{
  "norm": "rmsnorm",
  "rope_fraction": 1.0,
  "grad_clip": 1.0,
  "warmup_steps": 200,
  "final_lr_fraction": 0.02,
  "doc_mask": true
}
Each number is 500 + 25 x the weight over its row's rms, rounded and kept within 0 to 999. Layers, rows and columns count from 0. Numbers have three digits each. The size before them is the row's rms in percent of the matrix's.

# gate: layer 15 MLP gate, 1024x384, rms 0.123, rows 866-900, columns 128-255
# up: layer 15 MLP up, 1024x384, rms 0.128, rows 866-900, columns 128-255
# down: layer 15 MLP down (transposed), 1024x384, rms 0.186, rows 866-900, columns 128-255
gate866 104:536494494490496491501446438493471519536516460463504489519480512486515496470479473494523495540490526455460494517528461491484532496478499523479495489515531473490457499489544482461506506489519491493502504467494485515492487528505536484488491524469524461459512524464501564464484497471491458480527532490525466492498502470529454491531504478528480501489511447565461544518497479432547512492512
up866 101:492466503552501515520490513509488498531511489479497482482455499489514466489494519489485522464504474505542531525483471474518511487493461475534483502510479501485513483495501486505448499472507463491492494514532482521495529505527493528480490486482445476507496528483527436489476499509495515483432457487516528513488492486485561506459488460534503520493512517468506482454520475525519463512481
down866 100:489552489486497461539488469478501515512507517492503523453513455484510524543533492469517491482479536504474524472479519508485503483471499535499528512504521523540552516528532531525481477494497489535481532501507505475514526513501497440523471516479509554488485466456532493484504487484486513468515489517471490522521472499504514500438468494503509466511495477499515497458512513496546478490461
gate867 101:475508464532504504502527484537487490504507485542505526494521483510525506508511504446496495541492522516498490492493520486486509495539465466515489479492496470511456515505504534474471485484444461538475491495475481451469515469451536503555491508485474503513485480481539532472519528517494519480464518509504511504491511509473510504494487477478513485518476469487471484506446491534518527484509
up867 103:527466489468476529489535464544526554484495507451466495490476471490507511507548494488513517508493530490520543466500523515503475540448519501489489503495476533501558496478518523545496527514517477498533470520528502536510514501499506507474499502468491483456478497492528474491449470443536464534544501467514482510480470476546487459492473562531508504504555524481515489475495551489451503537467
down867 103:508513502499424482482496510502510528492467487491461486542472488520495514495476511505523532480514536501483522504498503494477517526484496497515525476515445512480484495484490486483510497523470491461506495518487514486475483509468475517481478515531475488487519537461500489491511491482512509487486560540524462533503518496550496471506518550512519509493487494485508539480521484488518496496471
gate868 095:512520519535466484534540505473536516513522474490499485516514512508475503474507522488497500486520518496503534478490524512517472476554519496539504473482497480511521450479522534458488518477475482496483535516520517498533458513494528490483487513501488496537420529504477480493472505484466480477517500501472469503484505485490496515492508468490498493504460485508534523514496496515468489494519
up868 094:491491504514542492478504469544494461480506502480497582491469492495489453531427465550505433500487454499515492489536511508483505488486493531512509467468481524538499481497487474526493510518551545479505434496469492502487500496474477542496502534481511554483504483493514501484542510552488539488489522475509548526461537511507516459464516505519480475475500485504474489494466488502508521515484
down868 092:478501513477523519509503482504480521463473504479510461516522496482465524514472472518479505499473484471485500502475518490476530478502502467482548496495464510456474465529472462549530491482485483474504506497491495527487508485480469488453471504491562547494495500522464491541502513506496486538497517428491494489521471532480506517506486539511477484486468503445467503512463524543487465478541
gate869 097:478449488485502491491527472503507487503532515533546511469512493471470466463481451513503518511504488502512511473494540516517547499525517485477459518501518495535519507469448451515487526498476472483502489504470481497460477548478528452499513465526523485526530475522522507464464506506502505501473497514484497510505515587521501520522458509502508532474504523441473476499505507508478509519517
up869 098:514485495501450493521498498510460529518500487483520450464506519505518497506476521492489468516442531457555492484457486450506477513483527528543512517456485467549465525514503464498522517503538516506474509525446510489511500463531481521534484502494475476500487521517505508525533476456480518527486481509520474571477509506545512516528507476490500480491476494479534488496508499497506456496453
down869 098:449517474546520495506505471444511577493458533530516493457489498508490490523449506486479500511477529534485510506500516536496507514526502456518459546521478495504489446516534478507558543482492484522500458511452527520479493501560515524498504483491510512485530491502516531485502533526490518476494486494475499474527501505487531528497502520485491502482509447527428495499469473520519482500480
gate870 103:514514460505524516499518477502506541522494519452459553542483513466496470537495518520532535544462488578511473507513566493421509493521518477554459538467486528476528498485534553519447458503504459502476485488481493547549521553508534503499515509468531484484500514489493514484483509487502496475525455489490542509525465513484506472498531478500484516486501496503531469522507516513472528539494
up870 104:508497515500447560505514528503510496526548510529495531502503517502508486487533468507507510459508504475494481566528487531491466462455516513453492549517518486490493493502487524493506504526511482523528504503492472540516523466487502490457474501534469488480529502546507458489497531531501442554499487522522481500491513496458501504554489486486478442488473489487478525528480545471491501482526
down870 101:521525509499504516509462507490503490530467501505481495470488492475516551489518488494516489479490500473506543580488498539466481482518501526466546536471481488467503504494471513501484503488546498526503456515518506523532515525504503522550482504462464490474485480502478503480469518517523500519487518521481560502523494526460488516497515533491478502499497527490504492531517492500492529453507
gate871 095:484504495483523545478498506538453508493483527461482511475488483561540415504546492464512482511463491503483530450485492498460545527541471487506506485471502512489468503510498484531490492513531493498488461486470502507511508506516506497446528554483496522467514563459509457532511506483475506519509508507495496478471478501503492532456515477475486505481487514469447448540515522491485483527496
up871 104:524480516438526526459471518501463510507516521531547458531479499507505539474489579521508493488507449486500520559474543486508541485495475521468507510516495516535496540545503518468537470460494517489449480519512475519507507524522493495509481489535537481480472493511524534496483528512499514494517520511467516549473489464495519506502537507506553459528531508478522464470470496451510485490530
down871 102:522503445516513525514521531493519501542493475544469502534492514482516532518505478510497523531521520519528555511502471527516492450476510499503518510543467519470514469538511500467531498529526514491494529461534474523452538496477507533486472508557482567524458499484487521494500502474532459487570469456460534489487496537539495514511517475501491500458499526488453495506474457520533486479483
gate872 104:499513445481543501513540547466492502490502460504501530453492519521481533516505529466505484545466450513496446471470510512517493521525523505514451487490556484525477526475489498506479499519476534555494514505503512517505500480487498488476516484530530458507497442464525486499480475498511525539527528505454456502472484525501474527484468482508473532458505521508466497472482509461508494524485
up872 100:505531520500506466467483437511485530500486488502474520487485497494487487527493479517503477499512509483500514519512515497455516517479468524477538509531514545503496501476517538465491563510489481532453489488556476492536507504482488484484439520463564465513508507537453501523479482494525476511568505488469511508482460536478478464568538489506496485521518479462513506493539502489512550423512
down872 101:528500477470482500485516483482501496493534495540478503506514492454467525517473494502509506482521502481459483504526488493503502536487524486497546507528497486533510510477456505501505467478471495491484503514545521483488498485518520447503498523468525521512501479521512507526500509487510504493521513468501527527509486524531523454503495544474526451499514487424517487479480524518462494502531
gate873 099:500485494498488474539489473505459505521495520470509525462531507490459453528531483453538462508507493504482531474525503473488507517509511465486542474538486477503497520495481545486449530469484516517485521524525511497473512525475466450453528476464482519502496491533516481539494514517459485479500504494534498508548507489547484495467522439524497489521444469469530514500539434483538493500512
up873 102:514537479497514508533494452495472425520515454480485480477507499528516498489528489499513510480489499488534476535540495527495517449534537513518480510512504484502521494522520506525478487476468505486507497537487482509540486506489525467523485469527516573488532473519464473423516487507543507561496472484481453516505503474518508493487487518441512502488468486469488488507517482485484492474518
down873 103:520538514540502520557546518539456525500512508537485504510485443510511483487483527499516539503501520519533496485505505491520534519523508483560506481514488520502501560536491526439524466486492510532502544485476456508437481509481530475498497517490471502505527541452516529470509482550531522503504480503484493530485503511528490557519533533517488461466485493490512527473488530488531487499462
gate874 099:527550495483493480499482536467497506529556505486535444430484532483521448521483515537503527506552510506514590453471487464539495477513526472471463499494462519491485490511481480502499511469554490510480499522505476511459477486490533485476453491482491549524475506495526509455498503500446501528467497568516507537514512521510542478481486516481528495499457492438511528523472478488509505483522
up874 098:456516503491505455492485518485528457515509474512548508503505464469508489525453530472447523511506518511491448496534542513472524444518526551485472491484479510489487529481477555473479488516450493512481473545508533494514488532516479418514521502499487529493506505516531497530487490494526523488489470549496499509505458466459462495510489462499543528498509481483484541524546525508470514497492
down874 102:527521501514454477476523492477490492490527497483538511464500489507483504511405548489485504494506532499518522498492509504519453486511512498505454455515464506510433502520509481488472499480523532515520522471538493488476507491496482504520466467473537479519459508492496502545515508474537540484531505484511489508485454482470485508535510507476507521559481495486477503580496524486497497468535
gate875 101:519517525480540511507482519478506490455494509521507499510532502499539556495477496494483474515456528474489459472484466531517469444548475485490527488509505456522531478506521526486495530485531463450500482494536514501502484458509514509518499515487473483457497502460517532512476534505528445510481506504480498499489491477524481550520522503533459512502491480474531509456506492545524449463520
up875 101:500492505487462518513525531524507513489501454514543494484519482527502524522516489508480471535483453522488500454434527538489505468509474472477520530529549507522538563543569502484469482536487464528501470515459542510567519506475485532508502528546459489518547500474515511499495502468456472502476494481526505472497482514504544530469440509494538500488505522518507452465469503516504517510492
down875 103:504479525480520531489509503490458511477525457496498491506508485530520513480504477476482417543562521496471468456513505563521512461483482532477523495508538493590493491505519527471483483469491509478538506495494474543506510479487478475478476523510492492497500541519476428495506500465532512458511497457452506479489460490493486520503501484504505520545500487499503524475502491528516511486494
gate876 100:513470479507480532549509476506440508489530507518493537519518501498467469510517452518515502523466507506517499514447502501564509477487511506504505489504509492484464510491477524463479494514509455482546503499504495524487441489500505457500556475467514553476475493542527516521467541510498477468471518509515491519485498510508514486489500461486490513507488527491485521492520524505504495530496
up876 104:539523492508494524533474521503501484498518525521502531487481503469501507499509523534510510503484564497463478506514431476495460497447493481472487509495487493474528502499497524484539476496483484509445510482499492459463506519510532485470530476486495496504461486458526501498499483512512521523505485490514498468474531498482475528520478467499488529504484499489487468527492522533482491471480
down876 104:504488524480511462485508505533481497496484516506482505517478479508494469512481544496507506484498545538508509456501502494449510501522496511508498453468471503420505571510509529544521508493481511480532475528448540456484494507547509503513533508474535521500531479505494457509492520499477498515505476517501474527532544492505515513532551464517475532483484502481504522473500494505510523547503
gate877 099:488533471518530538519518472412484476490461473495500506505482515519515492479511512526484475543528499491500489487478502457540498473514456506443504504548483474517498494498493520482494493498540499486494525501568502556452501511516510479529498484472571477531486526489502509534463523500491500509506491487481509502522459498467533475499504514522497481506496458481538438536529503496537485444495
up877 099:533525471495521505499504496468524478484482452535457476493485481530452470459525498474551512509507507541522492481481488489492498476529457504476494511539448470490495512471508513514456484508506455509496500503545510514481507481478454503562512453530495484501501542479500505540470530523458478471486485459429481509491478518477543529493493476524549494506489466500526486514555489496532501491505
down877 099:464501548483520520468471486462474484506542520495497448510505534510481515491507515459503475481477495508505481515461457490479473496511523527516532506520495498541517512509486472476508511520564497493487512503520529507525499493514494547482489476527514497496497496513534490511435436543523468519494491499544463517526494504496492489474546501501513510575513521459505501481509513493492468495512
gate878 096:528516493526485459426493515475558495503513494526469473521529472462499490493488516543521483478503549484488453484490507544479499528494507522485499481511500485535479508505552498474511520470519479487527511471487483472513482480498461516561498519497509514484485486517523536476511525457492499471460459512469510519542488484540469479522585437475510467496529489498470500432516451476510511513450
up878 099:549462541470551486545533499492464489494486489491522488502487488495489510516497496522468530478502506498515525505522495506496520495513488495496498516468456524515498555536465502517476537468484497538457477474494455520479529512541494491460463491491471500508467495493518499480525462533494502500488495518510501463507550525529510517531505495496487506502478520543489482469450528519527526509471
down878 100:496484511451503484517480491491504488475497472499481483547545475475514475500514500480547495538459519513458518493524488534486545465509480508523472523503466530475474514497509496473511481507500467479480485486482517461481499515496486493502493519513526540497480488475477505511497467526474479454495495507462496539467507489482514491485498502527496509470471473502455506514503485463479509534511
gate879 099:474479474492466519482505501532492497512485505522527532483483505498497487491477554504511524535517512507506510521515495483490458474482528465478496494502506483478451489473492528456507522502533518514512438503500534530513516518474532500540520556530517555497550492488524501498482506486463480512537479472511552454491502532469510501511478461504478483488486511536484505494464483514506465468514
up879 103:479507499519498459461455460515513472490502500469488486526477515539518551484454473516516507484472464474485483466483498480528521483509531505500474499471502510511522495487492512561522504539515550482480492491463518535489529522526501531483518458498476471493488525548505547491558515490508529490485508502490492522476501516483461544458508499503509510540482475510499449531488425494476477557524
down879 101:504435541517492551506463468487521511499488506496516507503466491499497505494463530511502493507540452506523489513495517475511489531479491484543514478485486497492515529478499511517539512527515491478525509518475481517511501507481485485513481522535515482502549522440454525539507482527498516520525534460520517515473507499481503546502509536502476474504511518530515497513525500458474497485459
gate880 099:499517518506507502477501498517521478522492488522495518493474488495479498493452526461473495507459510472435479502476589476492460494477477502505496471474449480506505467479520478493523519493480512502511471524529502513486477514520510488525463506476511509533517505519521496500524515494537503496571496472459515500546509523448539498478507503510527469518471506476491493478507499516473486491493
up880 095:495510516469529487464479491484502555524517456492526515450485481500497474501546510522507509502519472488479487541485489510500550558491504519482544494449468518503488523473519504489499522490449515479481492496527505507522478555478507535511501524479495479516521467488561536531518499500502519466504470548462514483517582494510499480486515501478449477469470540488514488529500505553487543526456
down880 098:503535479504537480553483528507487560507496521475515531469496466511528486500470488500525538488493497488495481508480548508536473545522498511432494477526474544545487522573479472461499520498467513513505504483509494479503521484478480476512462497497449504506536498511545492476503471486525441502550457499446514476499531490507499503504502489522500518496530467531507475515514466504514545493504
gate881 100:506497472511466521528497536498484465453496519479536487518468452471520532541500502479513496527510522497518546493471530539503506500507488488521478527521506540451480486476535526500490514526528510454462481493524508456516512520505506520481479532531509540507461528485487542511466501491513444505449544536504502516485516480507454495548511501472527499503507508481474515493532485508502488544500
up881 104:474510489485504491484509471536529500476497519523460497546487490483507512455474466506533491505464530503512512537476498522497516507519468475490502498491520508526479523510475449509473500487492499525462525470530531491521517538466468460514491495508507468478490494485525513479507477505499528486499489492494532524516459512505492523505522452489473518502510470500515463523498503516513450488488
down881 099:477521554440514493546500502500478514520536516507470550496548534505484488515482481493488535472475501479512482480482489481496533480463525516498522483501510475503502456546483491512534473479475512527535459498484455515515469468455516517510517505482523490525519486516505497475493520516469538539507531512508448488521501494502516508500484540490498463507499511503471520471457534497468494490508
gate882 102:500459454543456518479505461515465476472524492501488482486523520464482441478549502524502489488534528502533484494529458469510479527499469514512549483498451498490518486488556546466537455492494499558516515467511518502513497465502506502508488505538509506523494471486540484512499506516534437485507479488477466549524479512482525488496456497463478538516515506492504486472495473498511503506500
up882 104:487508489526507464491518500488508490466547468441521490509481516499495485482530491550507510522520518546501538525493476503463520495552490480491514491507520474520494476485511503518528488511523514526557500470503522531478512492481491482547527484536549500488530426515513509508489506521491528512504477460522523486476506527479452509505482536508444467456500514539534453495510463478463503530538
down882 103:512493545538459489488461535511485493548552475520476490480471494501495494511494491492498469475547519537504514511476552500504489490503495540497494443448495478560488521486472490509496479534483520508523469500495485490503491496497516475497536491515486505474505512463503502493517469457460507516515502492483468536502490479464519504498504505519480482461488523467503441508486467508521556530498
gate883 101:499488477516479500513488517468560507500517492545518468502491499530507506514475536541494499500512517514498508473509496466496475512531489506480515487471498482484490495556489548527500498512509545483511444533531482515502504462502515513516489476462468536537481503515450458477496480485509492542527486460500515479517477546508466475465491493503553505579506501476503497509527475510519477478469
up883 094:543509530478521531456507511488476493499456481527489484511495491481522490519504481516494487486484520511482510542477496460492487520475510512479549485490451456491541571486472497505517478490496517523549506504518491478511469519528515509496495531459491491536482491487457483533524523521534509513552495544470502481483558499574451502490514494537524538538507499475508505495491506526482500522538
down883 095:503521498492489491521499468531505460494487510470522507482490506551476477490524491500506525531516494524506513513547497489498511447455546513505494510470487489480459539481456487566481496432493501481521526463477529503476510507498510507479507474519566515522504523530488502493532583468512473454486527500459479507480482512491468521500513521500539538487527527475501519469490527507506507500542
gate884 103:455479517516521513496493474478484492516491506500529474496483503475512488437488507487470541508534478517489528481515519475551510508501497484494469544518471511530526508529534488537511509482525506502477458479560498482499467528542510456492472496499512497487538496470510462474484481482433492507485491512463479495519495505527474526511478497478532548504514540510478502499493496554453470514501
up884 102:486502471508490473449501483493497526530489516526523495524486562474451478530540494488498485521511455534511484513499499504459506507524518522517535524479487482535504486502559495528502493485505466431518505506511492509545516468482478525520485464493485496493516480504518474517447498531492486498509529483532493516517459525514508525479507522448545454528514480491501557504483480503565532525501
down884 098:483510517502507514487535478497474494512511502502483535529532520480424525550468533491494510533493544495509468475489556470502482499499462468510502549515484491515473477450449496523498494524501495459484498515515486451517461495464479495476485502494493488552508513516463472459546574482506512502472507531501464507466497513503501477475461490519491512480481476489495501497480547488509529481508
gate885 101:506515518459518456481511482497460430490470543471494490531458515480471504455460506481516466510500535573500439465566545521503492554565448459514478498516478489500524538475473455528506497516554504500487458508502481493528506554502527503477491489520470507508474481476503474497500499448506470490485472475488525504506481503557508478496544449497478505493461516525500485483496505534517475485506
up885 098:491532492472503493572528494499543547449496472487453489520527471495499514486489503521496482498526526499500496501506492486516517461499541481556480536509506478555483506516535451459487534521440509506510496524493506487522518515474482526500470529507489530526533475491529543532483450535508518529471525511549482483550561470521529510482484472524488476502486537528498470495484527482494514485554
down885 097:521523514519531478538486532478512496500493528455491521500506521523525488555499480463482475512503525466489478532490500508475477528502460478505477531473502499473469468529527467466502529525464503516518507479500521438479499555512521463476514495511545554475499466506534487505523473529517484486547486493525518451473511533497489504498506470495534489494499508524480467467467490491486515524499
gate886 096:467485496462494522460494533474444508518468514508478496529452529483489489487486507525508486511497505450508532504488463503479517536476492457472512469457480485499460496437484520512528498495467446494471546522522545502483470516490480520531466503531515519493498495490514498505524515481459532512517530477511512512479546508541516484491516486516530497460493480510455489495522484514472526499509
up886 092:488479460540485490496502523563526502453463514494465515533488538500480483512477468538465489478541518483501517471492436501476519468486493473533514485484497467525523523465512479514508511470463499521473538443505483509492507526498529482472503501528442501512534473477508498516533500497471533523451492468508521519523525514471497437473499530473508493513509467503487499515479482486509451454524
down886 096:524499496440501500539477496561498505476524475519479546449515516497466531558507433489479494554499531526469463474463498541530498485488503506498546531489488497535526499499510496521513505499515483513522529552469465497497513493479495493509515498529509506487476477504514535515479484488486457522481468537490466488502514521492545516490503473501511496478423451495451452501516521510497495449443
gate887 101:472498503520496523530537445543532479536479484471499494511457523489532469500468510513498494510484528476466495483458500496509535515492446539478524502448494460509499425546504487482532534517534482507484520504471466487539500478490503531496545506553468547492490488474480469516486533459499505482464546489467553509501470526480499503488492493502516527527539466513482530463511483480503507507496
up887 102:432479509518517513499519477490488527494499476486493502524491530533483549533529505531498540530510542504472488493553511525488509504503501464509515463520494468466462534501465516487505530487537509454500543444513508536528502490512459520473505489502542497565467524499495496503547501550542460540541538485529535491523496495518495488495491490543472496481500548503527491556523510484514504515523
down887 103:517520498488555528558486517490480522479491488520485477459504522446556539523464521497528509483499494490471505498502496503513541530493479550486552526522438476494473507510508504486506495526509473482531487495470528482474509466505504511531559465470513509512539533444488507499496464480540471501499486508512499507527490482478464499532504501500494518521458479535493520497506509521427491509511
gate888 100:499514513510529531494485528456502464521469555503500490487499506491493451534493535501476471487515509467494512462513521493524473492516500473522503519477477524521478475503478502505517526437508497474458511513543528516497517487474508503494475496521512490508489494534516498509453518457487488484517449522539492548544530489416532482502552494513499464546487508452513523527527509471487468462545
up888 100:465465498484528491514503505513492519490521501476538480517532515499478493523528535496489462507520499537499475500494543509536502510479490512494462512506458516495493493545495511530490479467497466464503490525517528535521505563477533473539515522454507492496484506491495514517490468505514501481494519467535528515479519542468500511514523474486516483484465494503480486542447444462477493500508
down888 102:526497500501549485490542510503502477484514537479441481465495490472507491498485489488492513501526488551500476527489492486502487489472498476516501481520502522553456501454486515488484466481486471492506522450477483469462523485514498562489491531541482534535472539467461520480484447539444511483510513488485533526487499471503500506500568498481528490468480506511502499495524532469508445544543
gate889 095:466546491486469489549496526509470445486514541506487501493534468544519506506472489493451520549518506497457551519492471460496490477505503499514483480485475495487500484507532470475497510519470519437524496480494501512479484469504451527502519452531502499496508526490508480516511485503546519486506519506526464504498500491479462467533526497455490489471469523529467508485491491486519517479528
up889 094:476554564491513468515524516508495508446498502472510509536514475495536494501462486530481571497474503502503513470482470512477453506525474502511427499512510478501511526522493479520485554509488516499501503463555472484530521492491487505494544502473513519480538497507492498493502480561480524480526500523549459473452491478452476470494486525470517492504498497457466521475483457519513550442512
down889 094:559494503506509551494552529549515499525477513498517529509500525536528463485463510482511517505464537513504470516499481527534533491497510519506474498510528499405482492497499521491508474521519466517502520512477483516566496500472499523566478522473486520520459444500485482508523499507490496463501555515508497504526490495551511501511432498478497546504485470462492509510511503480508496525514
gate890 096:513530517492463494491528515502532485449523523509499497545531474512403510494484467505540507503508549499530474508484505484534473530532491514471480540498505529524549504512495479487465513478533508488505473493521495559506552519478518458526499510484494477515457490490490498475481521490502554484466491519565500479527509495501514532500521473490504506485483517512464534531553500525505518462489
up890 094:513517510485450489505492506466517537504518497515471562487514487452478487485471529529475537512473470522531458525517549522538543513479534528510503521512506551514503517514529489489496483497515531521487498471506474512465480524511505542461516487464489505504463480527509522531502485514496489462496444541468473464506478515505519484503550535504468479489535505517451493490520487496468533497534
down890 091:505471487517497481500519508492521496492513534487494456498507500524482501514518502528475568461493514520489526490540474481468511501508488465480486484522544513413479474497450518484516535508460563500464501488504510495521470538534494482519561503494467506508485517509480494521510494481513507534458508478514513484510510461474507529538503496421466524469502514496495489467470495538499549508529
gate891 099:528434477565475507504497509489501521494520486471430524496524516473476508490509510524509501497472510496525485515479504530461484523496486483540511526470519513489516487467540518483510450483496492517512475460489576497522506501489477554493531523574500522459450494505498451469552482490468495484505486536520517457471467453527470480502499436525504515510525508510489498467493507488499485519514
up891 096:540492519522512492515476511502489508535488487520411467494476520499441515439506483463485507508505478475486539508488495479506529501459487504465468547468475513497550489468509552496513504494464521505511530529475512514544461482521528529497508505443514507545482486516489510493487481508497504473524501519519531465544497518541512468505506522535491475484527541485471559512507475499547470507510
down891 101:521531537505487522487530561498507519461443531541502476498489482481535493496458524466480513461531509520511506503476515509493525503510522484454481485512521498520454515491480492498507548504536493478475528548521489486473474479500520490463481515485509488476535532502535506527521520500473521514440556449500524497508465507514505488485515545507480493521501483516498513495508530536512510484492
gate892 082:491480542515494510512505501500518509521488523485522492531461534481514499452490511512499501518495468479481486485492520528487529473525476451489477502499486506490508548491451497515520561483539514486483533491489529478491464506542512507497503516488489486520525523519472538489485515541497472543488483477519470512513490490457528501528519552476503509483515514526481518521445535482442508484559
up892 082:534527547495508516483439484523529510461538451530520540469517481478492504498490534526485482513537489502486470485529509479512501541483483509494463508489517519500491428533496519458461478475490466524471512480486551513516474490524522500522474499508465497551469565466528531490498470473478533484522517537520501510507488481540494516517515497535519504524491491458503484496523477498534476483524
down892 112:479463501482500522545545510493484508508483521472474455514496555510494505477466512490520490483490495499544537451487516491474498468502493508487497493533505489517493563495470469505518554497500518494504474515503533480493474497504498486470543499498528499496516467508514490529509516496557459505476516465508490507499494495438527527528538553460525508505507505508524527520455529529468544550504
gate893 097:504506506517498513493450515512539512480502518484504549577530451492480477531493551476448526510503478501523490475520520500491512496541511476441472493508480490452503539516478526548528476500520532528497522515509531526466498495486537498482509513509513464526507501525480523480514532500451503504511494488524452553519536534508477515496501498527536505493474528501487493545527537486493510519518
up893 089:501497506511519472494440537460469504486499501493454493470503539498461455543516442538502490523514483504518504468524518476508535525489513511524483466522518461497523481480499525463518461461480499509518500478518511453442524494522497505534543513475527503491517513496524490479493509530560499519499496504513516484535473494494473502455453528512520452518473515503556519506475548477533501515476
down893 098:486490475491522476525506499526521485532497479505486528510494503536485494496540533521483531519477481489481506473503488506511506532516486494522519477499453533437485493537492431510529477523511489465492513534484486519489531486567501511468463498534538445541501475543512493534488525469436512483504475522445485489498493499542522533512494489478521523484483517534477501526485506495503526544474
gate894 098:525531541489517505474541500492502467525486518521532513471502523482520482467489469489464552516519521515519477524523526529549485481500542488524497499458539501495513510482463486532548500528550498532511500480478503523543464528505528463525471498499492486461469539493533495508529508501491513482514529462496495502552519465448509493490498520473507529521532501483516492510531462504483494487500
up894 102:488506478492519536496517551512466481482501509555503494482494501506515477519533506515496505495490500534492508496491471470475491554486503504507468501472515477524513507526579498459529490467480505515475505490523516512519481462500492517466531481468510450491492491498472488493497463519512536487478531467483514504514495529532492497495523504528499471490542504491496509498502476510518506497507
down894 102:469502517523481532502484522483505466491553459480501516503494476465501535475450469519473482506536497542522480515499508536518505510513459492518556484517538521541468493552542505508537508499495542519465541459500473519511502491495535517490520497520525508471505553522508532492458480479434525513470502508489515469482475520473510499540468510456491511478479518495508495510493512498493478518506
gate895 097:520438499520480498489508500546443549495530490504497524505457461524478529486496522578527532531529481465483496493511489506467514546521474488482490500494500491533487498546529496484510475530497519494498462482469515502488477486493517512516509453486507515492442525503492430508520522471494518540523457525493507494544509505537516485496514511470535510476471517446502512494490493473500509505503
up895 095:517513511485496498511505525463512503521489493482520507511478565488482474491541456561481528510501484513500487498476518535452520532494489484521565538502499493562512480469503505464460545526529491486460487516491523524495523492499469449513531487492488487459503520493530491492471480490528498482489468516476468469542555498474471489536543487518493472480515449445483508512504485490491510475480
down895 096:507534495494510513505496496520572455536496491506450497518550548501489504514505469542542457529528457486486513517524501477536509548499488511497478494546548513437494470520470477505485498485505513508497466520475444470508510504504505481542500459511532480503481520493482514493480512500520498491461485542543523531511487521509518527469496520506560500504497490540517529503486475478506515494511
gate896 098:506529498501490476480479531525492487520522488549500493499486527518513464548496492498472525487521554523519525480512504477496481487499468519492470486511485544497520497532483528514476532474467550529464475520481493498480524463496511502465525491481513496511520534504486488514479502498448508475533476467492495489533518505487496518481469462466518501481477540477477510509522493509507544469480
up896 095:502506473507478554476523515546523515499505489530462471473466519537506514492510478465522507471510476534484528506503480534481488513514513514479497497488491525533513478496548475526539493480489555514494475487539491517504495529466477486452506488509479512478486489471465535465518476499488510499525531516500510532545535508511510477529491501512458508487479522489496527483483492477450503496485
down896 094:514479475506488513503471459476513553547494542496486534510503454516492498519464524493533512501500516496497476517498490487482488480525484507497499501498541498627480491490523528502521499465492502504530475497477497513491449475505464473526444487474487503475459535483513508494546486451484514482536480530472515528520482526518480503509493507499531517474452513485505511479540486491538513481472
gate897 102:509520532486509546456500507481521515515508527493518544531497462459480492519503479485505512546538486482505514504485453502506526473517474477516545487540477498497511471509505500469462526523510531516532481519478488488519465496527548469486494490518502488519457511472496528475507519486484505476487528511489478509458479524546514482460500498514474507559500484498492496525485504509492527493477
up897 097:509547473517471472524533478505514465474527498473476516547477479522494487512498525535503507525479462496488498495470454531518574475525503495474525494485522526554492525512496476508512456479467499441500488530468488506511506490517496509475568518517488476508501481490478530494466510507498456484487482476525513521477481500553507475500529507477490499492532444530503447480498507530497537497502
down897 102:460463490509524443511532498507510515499515452523486535463504526504509488486495533505488493460517502460502506507554548495486511509484493485465508530521534486520491522589495459444501455536514504510488497465489514480494501473511514515502483495535524519521489521493455472552519539450516469504552494472459492588522471468507522520446485544514490499518503539505521482445506570480516477540466
gate898 099:530483480526485487466482488500494515506459487475486471458489470529487505519537459544482468516500540491461519498501519501570463484527530478485526477480531488505499494522485526476498487552510465474464483520485483497522492512482504508480476493490501519478494452510510491484508521494476532535504514529528532492515537523500560484508445494541467504490482507525505510434463507508507475479515
up898 100:484472527486483475442527523499541518514530509482477470518481472526474527522472518476497487547488502510475459477488478483476511466504522500490533525531504521522472544455527507506457501499543491543498499520486478478528506503475446513504491510511508503495523517522472508494512468480501525511522484516512496436494495467487520502543468479507520527496483538501511507491487508494527562513421
down898 099:520549480496507466472550465483493503448525480503529487509472523533549494461544483496498506505510506489544509473484490476470481477499502537529516525497465497488450519519458529513502546485520476528504526516469476512459475505497470502495448483510535486497527479468512510518473443477493506501517493511495499526511492465493534508521475476479524488496490508513464535508510492524526525467521
gate899 098:526518475538527476453444500501525418491497475511499495502500529495499511511463530499470494494466485529509512475483498513474514520484458508457520549500460505478517478493540487468516539505486467533465486512505522458456527483519500543517481457551487525493476497452503511504481531495538485491486497478538513531551542477497497503507491491528528478519541514487500487486502473476532501513501
up899 098:502469468468538518548494514570542541456523472500461499513496487503500482505532449476544492482509530507461453492521474495509520499476481537524476480521496522511531491501527450496509459486545516496535467487530522526496478496482493494437536538494527486469495489486521468513487485475486520514538480482475495508489481495495496457469486523492492509516519471518520490520494502502510498522466
down899 097:495528454530457480513451500476543530499481466530515530486478505503567525522512508514506525556499498504484526552500508507532535507502480497534520545526494493461524479471499514515506530532534523460456551485476527532496443507534498472511460509473460479521503520467441507495461520496486475496503492502475551532511479426444514479511465516497516518531485521512500514541513533477508455531487
gate900 100:473468470509513504507493523504501529529517480470476453460512476540486471547502528517488484504489520516500502455507485465511503528522514494478545492519499498546511510509462506480510511467530504467544459534519509487500493513466491501513491501510500464546495536509480481518507500478523495498476484520511514521523498516474490506529493508504472444470454480489531512482503500557493530501515
up900 103:522521524523530481510478514513494486515490482520463516508493509508455524512521515485472532505520488488501558524490481485525522481486492531488500483448483470498478490511514549470556514480524555523521444529523527476546510496518518514464504507495515457486529511498534538477449496491506479507467502496525461498510522483481486484497480516467499550478512477463541463581519498492482538543476
down900 104:504508546510533488455478513535507542513494490501506513480505501493545468502533459561512491496540542474491492475532467453508506529507490493515474531489470521461512460488479490482496503472500485477479441514506441490554545526500530528508532497485523495496496493475536537509454469540484491453471521482501450490527505512464502478484474481481500506497532513495506461531516500472497528534473